Part of a small language model's weights.
Training: a variant of SOAP for these matrices, 739M tokens, 5638 steps.
Each number is 128 + 24 x the weight over its row's rms, rounded and kept within 0 to 255. Layers, rows and columns count from 0. Numbers have three digits each. The size before them is the row's rms in percent of the matrix's.

# down: layer 4 MLP down (transposed), 1024x256, rms 0.116, rows 924-976, columns 128-255
# up: layer 4 MLP up, 1024x256, rms 0.112, rows 925-976, columns 128-255
down924 114:144082136119085168151125104122094133106164118115115120129092152147095138130105087142106127112109129182141105133118137122140107134110144160149115105088163156147131131178121131080078163143135128109124135143146134087064113142121153135160135138126140101170102151121149120115149108160116110098188113106153101052134144151110165167107105153091150096113096108112159106132120127155138149144113
up925 106:124156153129134188158087111099099155111125111173109131095157115098136113088152101121138144104163176150192111143159151104160137140120087106146155135108141116124114113139143143138131155131165116142137133125113164154144157077112125138150135156156116110094163079138106123149112114151114147120141123144130126138149138154105137134155124140108157067133131138160118127144073115120131113131118
down925 108:177130151155114135147157126115134143130114136182165095106127185111137130082127116126119130165131099110126117108101117142143125134132139130104150129164124099158130123149124112129152139123097086129153122152117094124117149132116132126143162142119146088151139151119159152161140110097098129137116134153120174161123168139102138116164086137149131075158172177160134114132129136110163161074166
up926 099:083085119083121122143079074156129138122123087154140164110132113134126110150086130133121157134128095121158117146134146084123102129161152107139146149128128127153094179111097094126138154176134107132135075105111150142091106115167105114138156148102139124136119100106106138129163145094163147122083121131166094153147146117110162147125131114135131129108117160141144136112160082116112114127150
down926 090:129099102069112103118131153116180118141128103157121135132123096128147126080102135150118127137095109164108160155122103156134125078134118133127146094115163134151131108092111115134124154115096135140104136163114148112123126106132144133163082094143111109166119100153083154117126168131156175126093147122131101108135150141158119120172120141172135121146126164165108116103149075113092107079103
up927 101:147133124139174083152144116125144148143139116123073152139119100147117170116162109110102138104154125121147153096139152125121151114128145118136137093173138123075133154141083168117160137173140125139141129132166145126104129103103143067091119099134118091126129123137097067131060089129154145156168124130148107130161107092164141129183101134166134128165120125114163114147116154112121150141145
down927 104:134160144179109122136131109123137117145161085140116137102139103121162157080127093110150144152170174090101085116131143148085112118144106129116122124129108129115099108149132103137121180114110127126173095125135118166155109147143125141140147102143135138146091122113151112185107111119116129126118139134146144136157119100093138114114094162161118127124155135108093129126157094102123176128147
up928 093:095129178180125136152090128146130100150121131082129138127134111124172144134154154111159097112107128121113094137131149158128165146186127105123136103108098169141100119116127092144200159111067112100131105138112140137159119138122118137143129174114127164135103096145130154089111133151129158088159118121114096137063125116124154113148136142083132149125152105124117145128152128150120136128157
down928 102:087135139142137120096096146133102146151129164127140134143157116169131131121147123120106120153084126135103092106108127125134121088169125151143119117148175106128103125132168136110140132159144129103064119118155127115155086105120156120132133169116100109142122127194160101133153170131129104111101151132114150130142175140123145147105129126111135125131101133127166089117107152151113133126130
up929 103:121118130135116141136122148170140159166110093165130098130086114095143108112135169174158087132116117129100145135109135119127118142122128113126122112129104140150139169168141121106099089156131127164109113076146151139121111124106109147143151131134082175166143155157120128115120149058115103083102114121112127147120068138151133127141090120151164153153156157108121081155127101111103102192183
down929 105:131132125128093187140122128100121116152146161113124098103139157121138127134080124109130143150059094165109094126106161110139154140119179112150093118156136146104180115131143145100106097114143106201119092135103127134114133121064142129118132135142155131123155171124134105143137167145127120103130125126139109106108139157138120155134123142139114109161158145154122106126151118097117155129149
up930 104:111152151159140125153119158129094200129140111057129123104135112133111105155144130115116080122179159107109142104098154205153131105123151134150152131131123104105159150135130088169106073106156102142090130124117150130148137175097148142095116149164090136153129128113112147124109162070090141131132149145121127117172126103144163115142144103106121115115161150117135131139119157124142098146109
down930 108:150098125112154139157112104164084120110088089161108137107174147114136108093112138084134131122146133126132104104111109109178121170130124103147133102144115079119108136130150136126091126129131120135094144131154102115129127156141096146142114114120108099123129163100159170095157113126124133159086125097116102146158121142145151132168111081109142134128112133147152088145119114120114157137100
up931 103:132142165117186163127135125127154091146118113121116144120098114121126166093124063116114168145142131176100140131134119116127111129129106128182123118154140118113133132184179191102172147117113185163144106149103161124141137124120132134110120104121114135159140153137120124105148095147155113134147127106107161132103081091134088082106165155105158106097183144105135143130131147103126153122071
down931 101:178128162127142133102140111135127162106123144119124185116111106162121117113083116132091088116135073134121165143139098086143180110105148118153110097135120134143102168148110174135121127150093121155128151084114128171142162137154111119138124100107143134145114131165165132112141103146069143125075144088152130115124133124142121145109124166099188151153187128139126127131175137161157153136091
up932 098:146158122131099111144124104135130154116142109093115129155159087095174145119156111130148101152122115135121122142117116135138120167111129129146099084089129133130112112163188151089154063130146109148101130161118135133112095129086179142068134158112145101097114163133130123159091157123127151122067129104177132178114093142092115095108123103081174113132152138151156116127155132158119127142100
down932 097:109160119121113088144124116141129171077159126131114107109125107116088091125152127143116170114109099168157180136151108148130095164133136120120152115153135116142113114135133181151162120111153122124100165165138133076168143164152080174111147129102106126143145132167135132132126125118136072124118134117136115147134160113162135130111137089172143129128093118132142131108107133147125146107071
up933 102:119141091099112158136101076136084109127083101100098170157146103121109146135125082095111105121140122137136122150104134083096125134137161124151112158118126119095074131124067072159103164131143120129170091149128117118155102117113143098140129145093102174111096137149086139123116128113057150131102133130172138176144123119146127149076128125155168108148127161174118146126131115144111150140138
down933 100:135098113096188147164155117125154129147145106093091085130121130145118125152151110140125126112156117146132122127129133092089136159140166125156121169080124114171129150138122170137177134124124140115076198127142129136085133133152094134192135104152125113136189119161097118155172126114093127152139158099161147139167072159112132109149143175144157136121111111155139116130126140125117123123123
up934 100:095162140119117138127144157129142123116140134184138132141137188143136109165141121124168169159165170152129104143145110116134074110124127121154124103149096149144120127097091090136121192178104108143139128144113127079141094096125126132106084150110099124081159099121143151131121141117112133106099138119125117131120131102123185129118168165102098161115145076116107137111079134103169091123086
down934 104:158152118114091107124152089118106158137137160124113138137129151145155146161159131165160119136176137120138118137116114151113163128095089115168106150081145159150133156090112134154129113115114105117141126124126123093098121114187086098196132176140148117088137125167096153115121087132148143186160114150152139161138150130149148173118120116126122097144167105133162135148085116128104083108087
up935 100:136119095163131106101164108133135141138105104159149162170176088105108175099104087119144134124182160123099103072149100151127099127127143120148143093161123147129147109115088145123100134173101156134120132105121165091119089122122154146125136145105119169137140168134151162096132103079164155120185110130138094082154131134143137122132138093148104110158156155089140157110131128155131168156089
down935 105:164139140156160138103155129143126128118110164110118151120137126120153097121140083112174165116097094152152117107133131143131142137137154137156145125147085125124127163154113111104126148106121131112140097149155097073165137143128122123132112139133118156124125108153118126105164122135113091143119117121169091083113137160150146115145139114151109120081129094150179151133078119151151149137136
up936 091:134107168137149114168150164143117137162130069116120091148126138119130116146088164117169150138122126133115123087127129127116117106131148117146158111111103091096144096142138082116135105112102138153159097088125131116123133102127102149103145153135115089142090099133135093133145128096137124108126144094125114169107124122084165106107130159142114098102135109150137098102125162121108136132129
down936 096:117104092148106133119153151137142106110082121135114129177061156133117140110113165170175139108143085127139137107134097084135150124136129176093155100120153127103077116137130115180166107127089060113134091101092118153123154125133163124126134120094126116104114158111085114169113082145136187152157184099105167147097152126105152097087118122091101119143123115111170119143128076132113079140114
up937 092:139114143127090135088156110137147144143170149174136107130118127131122107094112126111138158149130136118134105063140123117138140191139149107149125144167155099122125150116098174118130099082133094137114184134111138151143141146121138136142114157128121129100166125080125146153124126146133101103112139128145134067152141121143140154126120107091148075127140143118104132122141131182139103105158
down937 093:151123136113138093149100137101147172135103081109155129131184145084157186160116140112158137138120123147126140177143133126110145094136118142139107140125088116142126132133134135130158131186073146116122087125116121100128101169132063129123125123156114123112124120163118132088149131130157124109130114150129125106119108109155095124110113144128125187152169135132186121147106145100134124165152
up938 098:108123165171149142157110112137101104136149088139123126132172121134099122079115147124087082151105108144098115112135120143121184169170089123114146127156148119104092107169108092175132156103149117075144097138145140107110104101142119115181173120090124142126162108113148096147127106133107162162128120155140132086112148163142125099113105132159147128124116114174160102120138140136126124126165
down938 100:151121125146151106124155101132112080135151137106101131171056135161087128145113129111119105123134088097112131132159110096106090166125128097061090103157112152138098120140122097146143169154137147123141107148123133154153135125136142112125090102114075142170108157119147121116134155123151122134128110151085098102122123161128121106134140119109115139125136103150092132145145102113120122132101
up939 100:118106130161155137106138119134170113137160111125141115122104133151123119148115130113141144157088113086179154113132160118153102105138136106149164093121162093095167140106105138089073147116101144155126151058134107094176118091123146182157135137112119129136109120120104127155122140140149129132074113150111117118114160145123149142132118107137117132121142117096110123096114138124143150123117
down939 101:117108115108172120080135095150120142116115088125111118119151130130105150140157134196102118099127076133128124118122125142120180110159143116126120095181084122105099108138125138120137107142164122131114137107114143120151121201097075122124079149164156146099123161142119138151135133100128088121158145172109150122088145125129197145112127133108112093119106142135188153143118114106192097137140
up940 105:137156162188152089076131121179119152108153068116148117101190112105131129153140086100180130161123149094130119141106097109095120159131126104096175121150131119100158157103112133130138158168128143148149141158126128164160088154069147132117150132140071107181146111159157136116118138155168111131128127130128114125174120133114131119107097129118139102202139175096124137136093156110130150088135
down940 106:150123121132131119100115087116120152094104125095091116161127139101151130154124152147108122174088136139122141097132147152094132130153118193161128110138131115164160128125120138120147171118110117111121178075128142117174126120081117155130133165130108084175154118122105062132131132082157118106164133110167173120137112148130101126135143138124111106166157165104105122121090087109123114091149
up941 101:133133174171120102143141159103139185125115120128105101118140168112162119131151155150113149129133173137145102156144132128133109129137142138164147094125113130149120170107133111101118139167114116137104089111172129184150149128095136114110107143115156120109149103127143180091109104065124121131132122153147091130160102139117124156105124130126143125150078164107129125210149117144098113106127
down941 100:138162144129100126117123103154120132120164151138170160122154144138157131102133122103109120111091133101115142146141126113095111148110095107120092147118132119130126141112147115127128163140086132089148119116125149139124113132172159079161089169151126158136135115151111126156153079152165134114133141110130086130131150079090073132154177114131121132106144151126118133148151138141176104128145
up942 101:115173127153100130117114140104141125097136148149136170154118141127121120100090155092140135135115086165152074119186136148138155141110165091166069091185137141105074128159136162161176115138099136108114119112114149169126140087163165134139121113095136095123109147140115119154134123145064140134123114160117142162120080113115105094182077072156142125114102090099115142122099114143151102155121
down942 116:157117118122070121108112092130082117155115150066176122158141123110136087145097136143176136105146093140132103121140095141114132130089118141144112157151156141109119109134099134156118116117133149120135145149149150121145130153130158115093125147113107092224132115097166130113131167141099149105158119108135171119147173115134137132139126144128122090140149134121150111130159139144145171129160
up943 104:119128100099152135120092139118122122123108129115174130129118117178130136143180149135156155139116138101119088163148104097127122145126099116155109128110112110154149106112112141134121128143132122117154169184152146111169170139117131153138126143119129129131105097139123152114114102121111126102132134147124112085133136104102151158127119088164135096103113132125134124085150090147156144129117
down943 100:143142101148153147102123133108110154112138095120112143135119133136100124161120115119129113116147124149180097113125150189102167128154065084148122116138108144076086150112131129111092101146165120159192110139147133109126135114109187126140146117157129127132126088144162143098124103168151106126173162102123156123146098133112136115144141168132168118148123161096103149109145189107111148121131
up944 097:114079095107151073113162130099138097129108121102185122168162139106101126134134117106103081077132120179124119131170102122141113087140125123123080125162143127075134140115161116115117147114111138123137162122135141122175138130100132107101110134151144137139148107132159100142101139107101101113130123091167150121150079133132163150137143067109133128133107106126087173116108144136162147099124
down944 103:135136108157130115101098139131085117117139141101156104168123082157109149123136124126149123112083129147106109129154124113110126108064093139094150123136142105128123108145101136145109075102117168139143163127128155159111148134130134104139132127139104153120082097132127122162126157140120105101126143131118110147107161107146159141133145120119151099149123120106140114112096144046119103179123
up945 094:160086076151173106125092117133121157121128136132111133140152142094121135125133073102153128166138153132139131141152101137126126114140144128116132076113147073166158121153140138158104153125107118159129161155105129122137135146146170106115131092150137129139126131106125139081121134110106139138146065098131111092141055119115152144118129107168110128094110136169099134140128116109118157113088
down945 092:192112159124128156120138133105164107105110085117139140129116131135145147124166124181136180111175098136111126153149121105091133107140133083155145117103112141149175145134099134143148118102122112129133152129081124126148157126123138100139114106077110128115085121119128121147080126139086136143196134144121128137079166091189119142137124101114101163155140173109125102114127107122133133121103
up946 097:111179132135102128118153095114138197126169126112191123110093125136113127126134146139135146109120112165160122092126163127139110094161141165147197090142138169114137104143153150116136114150141137148129154130139107154093134108126097145075127117134142118138105157119129116167140128111161146167141148121169133125168147140099134142171140124081098130148099104121175114139144169105066166132157
down946 104:141110123151126114168077096142145183132110161113118136162154110136129108137117128129166123130133128162134124100077106095107112128126121134124103100146111121120138136134105139168100143151112151135164095147108114092138122169122134121122128134105100141152092142129129138135156110090125087057113099095153150121122132110156142132113107184114146101127164110164124120112132121128124131121108
up947 107:116106140121099124120111101122101110145134110150090110144110087095147138138155116106094131126107151097156156102111151130139126100131107084063115125129129155160147079133171092115097095148127110149097136122129132157168145147087134095106155143123147137166133112165091118147125070112148137145128159143119165150137099119101137164146129121098122144139130097141137112170165159139142137114096
down947 110:151128108134109087118111088149141130153116117153117190112144110123129139108158149084093140190117148106159106092110162125117088123138120123118136103184109149082133108145141125134167124149142173107136145088140125138139135153137124153115108090082144147140156140179136118120131113135133141140160122131129188146123160118106106146101110131173122190108120147137125126112127145150137100120116
up948 099:073123150123153135122122101153159170118127086102147112129129106139129136135136127141141096151119124164118105147131114174129138094120099117098121074102118172125127169118188159153142082145167120139143167145147117096115124135100141123102128119152139096128133134182116157171110113104133152135116116136140057171158133135109158151116107118080129107104080117146106104149110099149139114149148
down948 101:138152113128122118118120110107111128084120077116127120115175134056138089126136123143125120107165107133127155113135128117128113150127121152099133153150130093046133113146175123101121171114123146109115145109139146110186124109106116105096169117142162097117092154113139157112117114116139140084144083095158160102115137121111120090174115130106144153178146126135121099101097121119119110170115
up949 092:137143128147138145119138106108125111103136109121124133150149139129145105101106127123129102121115129123135101121111125121102161134158110130148140104139153128150144115121186153112125087165097107139144126155126158142140122151128130163118115113098150175109142159154074113105171159138139140148106102193123120131097119122130118082092107106132169074127104120126093156162116132137140171109114
down949 091:134194151170133122155079123125138097136145151129116135111112102153145131168091166140116148093140112122145160132109132146118200106117120092146118139132107169114179162131140094149131086099114156101122072145105150127130107107134112135123150103116101137142161130177140107119154125126102138104097103141117158136131155090123152121131119124133100140131116124110143161119135120127151148081169
up950 105:122133133110097141118080136158161127117137104160128098158161143115123148165116129118149141142119111131107123106093119165104115151113120181168124127168108169123132116143155110158155101134144138161118098095126110139137166097147136096135127120131125147122125136151157105130104129150135179155112114090131092112134118111126147083108184119195122117130101164133097100106127121101157159123154
down950 099:108126183102121163105121157093119127130125140160129097135160100168130095098095092164110105147125112156151112104120121102168100128104135100125140151108140104120176158097149121120120109128134115117110152166133090115093132159122153139106095122140161133135091111105072120120139142147130120144126122109065116088129145098152089133145151145142119134147155117130166200151102131123139162162107
up951 105:128075130092111156102111127105113119155110096166139166108120141136121136107080120127113112132119121137068115111099141118168120101123106133111143141120115153131105105118074168124130127151120142158119128124151097135098159098157126141131099138108125131165096098130102146184134086156133149147182105169082172169120130123180147147098108136155152156109133105150155111125169131138116108084097
down951 095:120135122125123153127107110126152118137108108137130162112097136101125115159140089158160117111109141162120174097103157142121131110139133098128156123081108143128159130101124144120078131143156128131132113159114176159120119104089094152146156146099116097102150096101111141114103118106162140142108169124152143137134097150132151117104148116146134131092152106129111136108135184147137160119151
up952 101:114147126126129118112129162130102106146122126124098148150176130121112172101118092135133080119110117151152145113165179154139142159116123153079110153168122146103073149113112158061170130136113106094135143178151150096130111154126132128128109066111152139109184137085109075103144127140135108101107146113099127084137119146115128142158152138118168129124121140149162097125129170114149090141110
down952 102:128143173146111157098103145125137126128096089152099105113151134177095127094112091102103090123156147129114090134160136123120112103165152146122118116108132110129139133124129119143138124105077093130139149134088111098094153137151122091137160126133115161113138149088113113105129116121150121125141131130129113090160124083127118125102102130167122112137162163129151107122127107148168125108157
up953 099:121124158129126161135129140094103151157138065133148114146105091107126107062149106139122139146123104130141124128111100080124151138087154112132134132151132132133126144160101120106108141127132134139157128150129103130104091107139100102158118135157121128134111141161089140092125115149153126131142080133095151137125119141115143171101118113114111127112131082119111106126118136169112161098154
down953 105:147118084121120138128136121149098181120145128146121115138143128152137119113107119113105090154124143098137166155152107137128182188113142129131135126171115167131121118139143154168127104132120114164135096102130104138137163133119138100156125138191127069153137129158120093104133110144105118072117154132100147172144115166078161128132095122146198112090124121122097114138121132132192118120120
up954 105:132094119126158167098139123198162105109122143120091154155131107136124141149143153144148138134116168178105120138134138128124169160152117124129118145132151130116102110117139146114164132092122073115106125157100114131124131125122091114130124133102100166161139137077155111135115097100108150160075133101111131125163087151123158108133117144108136125106111133082098138152116162105131132172107
down954 106:091127118142126111110095085151109132107145126143138131157136109130151120121095099108137086132187107099157111121117088133120108077152132166117120143110087147164117097129133134120116137103129146118113134164108154073179154181129152118097094126111114195117125086177129130102088123144106135158128143116101145133126123115110114148099144085139124110161173152176134139125130119150179150137180
up955 102:131112103143134056150125147147120135121080135131196151159123160088053161140089102134096120129134111095146158172108118111125120106128164116157136120105112122104108118137162130138155110118072135148137152157138084115135105153098159164107103104165119130085126088115162153108141136128124170139107150175143137157143118129128148145130098124163139121153161126095128132113116115134150102138168
down955 095:167134093127143145090108100118144096136133137106093154123125145133144140091093142149136111135112160162131131149128149114137119116164207100157133131131128080161123119141183091138085172138122135148144145132116113134139127108138113115137123101120158089118096099098176170112171129155125120131108106113113147169121089149136133121160119145173143151110156131162134147115151130121167111072114
up956 089:163098116111158121141142139123124096135082154070122136166138115126130137137153128146131098165163083148084133098121125156167138187127074104113108121163142129115097174134133118119133151120152110110107106119118135141157127092117131132145159111122197152120135164088147159122102119149067113091139142115099131115152158113048176139139177109127118195112154127140115102157130115133121147123136
down956 099:151134150127118137159087125132139125169125121096152146122132123092173167119103148147117161137113127122175132147151169072139176143125133157182164135179085158102148132117111118116125122141130143132080121115135113133109114144167139131141076139151138123112156120110176099148138097076126145151122151136160119091161124111128144150126079161123112145141148145099104158163181112143098162163132
up957 099:115174111138151137127118149089138152124099075166103137129164130130122124122143099118105071105111096122101151133102124097112125121161115103108124134139117133117099144122133126109114134127102180134134145085123143137121145147140138178152166145107101152105147119104118100152136125117114135139105094138185124115123133151184140119132129149107112127161153113150130127130095119130195082141113
down957 100:139105173115173141146158089098140135181102137100122091124102122138164125086110143107129170106156118153114153146139115117140153142133153168161117129113149152118137134132110146149171133128120123118103175071143115128152155130155109152125147167121120163146119129095167100167172139126105102126105136084121136167159133107153110114115134146117167149139155165101099122120092112117123128125124
up958 103:073113148137154112094132126131105137130115101094077089094092154140086129105108129160129108135102120141148110125116133111131146101136152150162123117128104083107142122159081107182169129149126123142150120138167133116120152135126135106201132132096128128123099124132089131119103135134096118110143173143110134129168125111126133091151137148136157156105105133109089144119142155146109094133138
down958 101:136136152121142112078109070160185106130128159124155145148108127095143122130139118099127102155095098078128104113128124132155133126139111102124187131097126114136113121114127181126194134162063151150081150159147136118151080189160140110104124129128104163154126141138116159137113107110102127129157107136171172114150171126132152139139150176116141137113162111160155111160137159117128126165125
up959 095:105176135174166106071141120131129150122146134133091119117119129101116125133140118092140132149053153109146123096118076119112172113129110150137128132184172107114115147124075140113148132144144166106140134124151121154129146102124139118116111120136148094139142125092176105130126161112144132116150080163124170149140102127134162123119122124071066119154161106193107117125142111112098130135103
down959 101:116084127091118134150132127169096121159169118177098183161095147131123140099144108130127111175114100135115163088119155150105119117122140167113156136123142129121119150115104107166128155103112120095127107113159146146116116142126141085170139147105161125147061111153126130117138153138121156127095153149132138104131106164112183144154129107131138131154159101167138164115114118124141094097131
up960 109:067156163130140153118126138108092154130133135098124116155086120125149135135061096120130087123149133134131110128099112112124131157171155124144100142130138135129083179099130109133120159173119128110123141096141076156147110146135156152112131103142125138088149134125129091153162139119162170153101126159122120115107074113137153113156141136156148153096117118108166117114134132146114153132126
down960 110:130136163155076138129154120119101125161117126122097180148131143124092161097144134140108098120139132129158109162129096136089137103114142115134127130126148121109123128144086087140131130165113104137143148139100117143107125146166124111112082100125145115114148085160212112145151120125155105109139107151080112126166097128137149120138110169134109128150173113145151149094124157080129106094142
up961 105:137083134084143145119170105156108170166114141130136125119104130125079115101166122126145136130121151109110105117158127145143157106131179137056169113116137102092160147106127166121187117120108139094137131120129113165120103104133101125152118115094132155182140103131159141113111167133084145143134129110092118088152128158112087086134107102110108083130123151163139160173123117114110121160128
down961 127:136119151111114161136143146127091151158109159120117091173096137164122135141150155125146105108143133117116080091140153140147124136137120092100109137144110130145177114122111125154134146127119163079166095109137104144172139080175111091136121136081137138158069139122091102137153104142128096157120138116105129171139140113098127132106110134094115092100118152166118122132128084138104132117126
up962 107:142150114135141175106140117083111134142126141156166160158094092103115106109105101137087160156118151164146140108127062131104132152111131153113079117191149125087150136143146132138135135124123143160129074135135144138124083112082097122178121135132116143144094117134110111123157147115126119075130133140124125133125141101139074144141103146136140125177102104108108101188145111146113154175131
down962 110:121160165119171106106138146135105151143116109148147117135136102098164086138103128142144128115093119130156126141165131096095145105106144129139096150195135090138137114098153142134133125147113114152147128137139143156113067149089119089115125114155120089162130126108135118126114101138124106093133144151164098102070112175130127151162104137138140083135117149135152148136091101138119112111079
up963 093:161092142133142135120110115117107111103132100107131143104153161133090120082109149132147121116115129152149103135157091141105081103136165119102129089086096135150118124121141144137168113146137139149118137142155155103115073107169142144209120115133086168070131144131161106118132098117155153175146126116149140133130109121112143096139136121129148145145163144136102125155145098127115077115183
down963 088:146125069131162156136130071115149096143143131128120166098117131110114108129114164191131107129110090161143157134140078115118124089202181114118148135107171084115161123144108129126156115141133107122125110140135127122172107116087133122122098142168084156142096150166144157127164128119120175128106112130125141140127177120121124154145135148120138155083150103122143122109107133139129127125140
up964 102:103121107126108171105143130127124118117105163089122140105080120137124142129105182100166134113171088144120166090119121137120105131159159158182128114169114085148116100154126133193134084120103129147132149114150099115132120081110136128119142114136140141128134130106165115126139132128140156096103103150149182088116082159140142110097130145093086115104118164159137142115107171112157130182154
down964 094:092113162149134088087150130156094120182135103139147097143151123136103129114109117133153156099109133127120136133144111137081085142118098117145130144152136120116113123123191155119133146163166139129127137142164167082139076104126133147129140164102116157134163154112168115116104131137117087139100130143104109121169137148102150090114132136170140183138160112158134126074161110155116133134146
up965 108:109103161123129166149151111101118129140144120117084149139110113117170097096104152107141078125151123144103134168102143099147124115176113136133106146086115173112127124162103103077137117138124138130137142105084118104147163107108110146120142118183141129112156141144088166133121136116118143164151125116094103112164130107090098158130125123122083150122091135145115135111151085093175158110092
down965 116:143127177171129121134160147130111123146139135096132149122099085124100124120086150131125107146127098122137139147091107098127186100158154154099142139099110105110161136154104141104166149162077149136116136120086124097118166141099153114126138128100112145154130191154113130156115118115147150212139119178089146063133148071153140138136085151105160102113118105099159099101104139108151151140133
up966 100:101131088095131177136150147133135107104133117086167147141081117091118111133138153114180106155157129103095137105074129090098131156095138134106135133104125122151122105121099136128134140149150118134150161150104130151083131115149156173139129136117152143067155120160131124172158114109133128110121134116174115127115121137074137084142126132135142116157087123121133140137121141126105125156138
down966 102:168149161119124127148108192093121152146124135120143168133100099127110105185106150164154126086159103122125118090069107144124137112112142090099116129148103139110186091153095139104153110182082103102135097098141138177141128113118128140150168077135133107131141106125138139101118152112133116103081130173119134131130132141127126099130152115134109109141104128132133123129139131109151111133136
up967 093:121126144111175174127157092120135088122147102099128111095138109140135129129144157101133145095133098118169172203137128158095150140130150130127099113149090111124104113131127167099123144121139110117110136126135141101127146133130109072124141131110121111128146121119143125160101159132109136166108127112134155105153162111125133097157157158097103156103124169171120122103144114140181131143145
down967 086:143126150152123131125114102103123146090087106145140122112076122147133122118167106146112120083121095137145160127116117127118092130133136122122136159171136144162140107097121124115091143163128093120130089133108137168119096174148114103109165155164119150081138122119077123150145166125132116151105092118170126135150139104127161153139129131119109156145116141195140129103131153182127168095103
up968 090:094145135182138097119091131104080132094147110047113092141212121118119150133129145096117086134190156096111157142113119135151160149122116154157128154141149152107100083120140101123142116114160167125092127136169142101122116095169172140090181117146101148146087111137125147117166159137056129133173119080134177122158133142137130112114133114112131123137153097125150116154118112122111107091141
down968 094:159125151145148101127127119132128148125131129134083156134144105136143166175104142129130159105154071131127147093134110115135163123153141162123164124114146092121124092083160147140147137148144151149098104130143121124109117143156131099105153168134166146138097125129191169194144162130111117145123113155145123151136188109115113118151149138113138154132144130148127115145155106116116110113114
up969 104:099110094118152139139104111128126115123149109143126164117097092110146194104124124135113147120143156123136121124150108150114085161122124177114148163147109128130129143083144138140125165101134151155103170132143151143123142123129144118128146110117162156135143158113124086163112149125123127112161138093147158148140117107139144123137142157154094092086102111131156115151093115122133125102164
down969 100:108125114137115121142103120141120114145120108148135139185107123081056145135127086090126101079097121124151137104181146139115128170150119127112131115165088158108111111107140154125122109120108138125119134147122149137150144147126129128122100070138114114100155158152118122089123188125140151130116127083169077138106118110131109143141147131132138100121108166096125161121145138084096079097102
up970 089:155112132144140114160134118121155144110132080165142166110148119141142141147149136112121149094123169174110120131183170143144126120104134146109180164159142131132132070128133126107177141089129096148150117152155122156100115100130134162136093137090130129150115118104119156118126126076094139098130158151140136129155065127137127076111088108153122133120088105138139122158145130134160129120173
down970 082:130117115111148148140141114113124123154134117151125104137107102136111169079142166137141130133139123133133106166142166123144115089138133115110100102115117085163114112158149114169136140115167098130146099133191156113107163123168156116176108119083128106107129109183092145152149121133156119129131151083154126050132146126130111166116175141129123129138137136107094126119137113102104096144131
up971 105:150161098136124092096148136129124092109115110110107124118174106110119073135097162130114136111135131111110141118165111094141144124121132129136117147152138098133145149100141136098075098136091188088129138117113159111106119119104089116114129134110132175114167106135148137121174132140096139127143107088163077130133113122125094151062160124121165201104130134159115099122096121116102134118112
down971 115:115144151124090138126143113141125099153119087152108097095124160130127094189118137148125098141141146155116167120082120113197099143139100129097162131173115143139114134118159155109117153119163089187108094116122129135101102138141150146119127110136150177196105105138124092119092121145149161108164104141113100140148120097102118151187111105121112114129142126148099143120118141118147158139106
up972 109:111118138115114165158149137101149129133101146116115097140134094072135128138142118166112105132123105129118103124103154111106094137136070132120145139131158151110149118138113116109096165129162117169147098127115139126151142164106114146129115139144137136145104138154146122126120133140112129123135126034136167134153145131162124100153175087121117153145136179097112087127125141100121102145182
down972 111:183108121159149109088101131127109160158104150136135114146134106119129159142110094137139145116085103108163091115100126139145137148106108160141152126095140088069142104151130141085114107166126110141147153112128149106148127155132100145150143132145149144082125157143123155129160081157133126126098137110110115093126142111112140152135109127103087109150105138115168139097141136143123076148161
up973 095:129153081116142141129100147113162101112126084105160134130103148146116142156100102116170116126101142154164090127102141099107099172133144112141139125090101124157125156111085159113138148107128107125119115163119132108133119145117125166134122118130156089149147105133165154150103201111109102141123123142118126130101110168136134157126140141121136111090098124133102129151136130127188158093162
down973 094:135129113162116145102116139141137119100139136132181144110114120121120140152116130103130146171143123109137110149112117140129147132178122119144097145128138134114082124136137104129117163116150093123134129148126130073150121113121147120119161141137059158117101088151149077140084133112100109150148147141128098123100111119148100146165111116101118161142103138161133082124118105162116094112138
up974 085:103141117130119161116078145123138152137111108150090122122135144154150146145114112105129128142129108131147113112190138097094130112078142145155124127108137086128072163158104165132125138124094084139149139087148138118138112099114170100128108113126152146145154084121102135119175146151115141153176146129135118104115155092171151117154057113123090138130134126135124112089131118160083088139135
down974 078:133117101089110130128090138135128108094130130151126139111134124178120130143113097163137108108122109156154130068079109137132195128152105096151095129096105137142149145151134111125096145120111138099124135142107183138144127140114145122144134135155109115093125178154074073151150117165098149123138126116111073102136156144110150118119102129131118135085115134139109121126123132098126150146111
up975 096:096116116122115135104104130069115105138101128056120092142169137135196141157098112120111129133114118117141122169127131123086149148112162145143139144150111178143129106171150130127130105139124128155097092110126110093146115137114117146134122102135109143111128113161176162143121104059137175117100101084120158096149133138137130182148159097101091137103133132115128140175128127158142148123142
down975 097:150091128118156114110113125137139121137142143141108153103136137147148117116120135159142107091173163108160149153140106105117146110144164096125091104113154098150101102136121137145147169102126133118163119142118138127132094106117118159151096148129136135094152139103134121178172131096147160169135137120127153098120137117169091096154138099057101082136140093108122100129126108172125122131127
up976 109:122139126114134137136151156128130139131096125161110163142085089136142187138176093120117089147100155159117155098067101122103094138147145146150159141130147136092100157094143194123101087141134170124101124143098114117151104091097136157122139158177106116145120109124131143137087117179115098120120122118123165131130138149102126142065145157121116130127116128112165106122093140129169116156126
down976 106:131136144127122100145111139182166137149074137129120074121105144147106162172078130089171126181118143089133137114095153132099134127118124164118134117129143152104139121174160110114114121164139139123110112160147157145129152123156120117104115147140180118157107114130137121153136123151112130093130173092164174144116117125128108131106164116136140143092134130110079132151120113201100116085101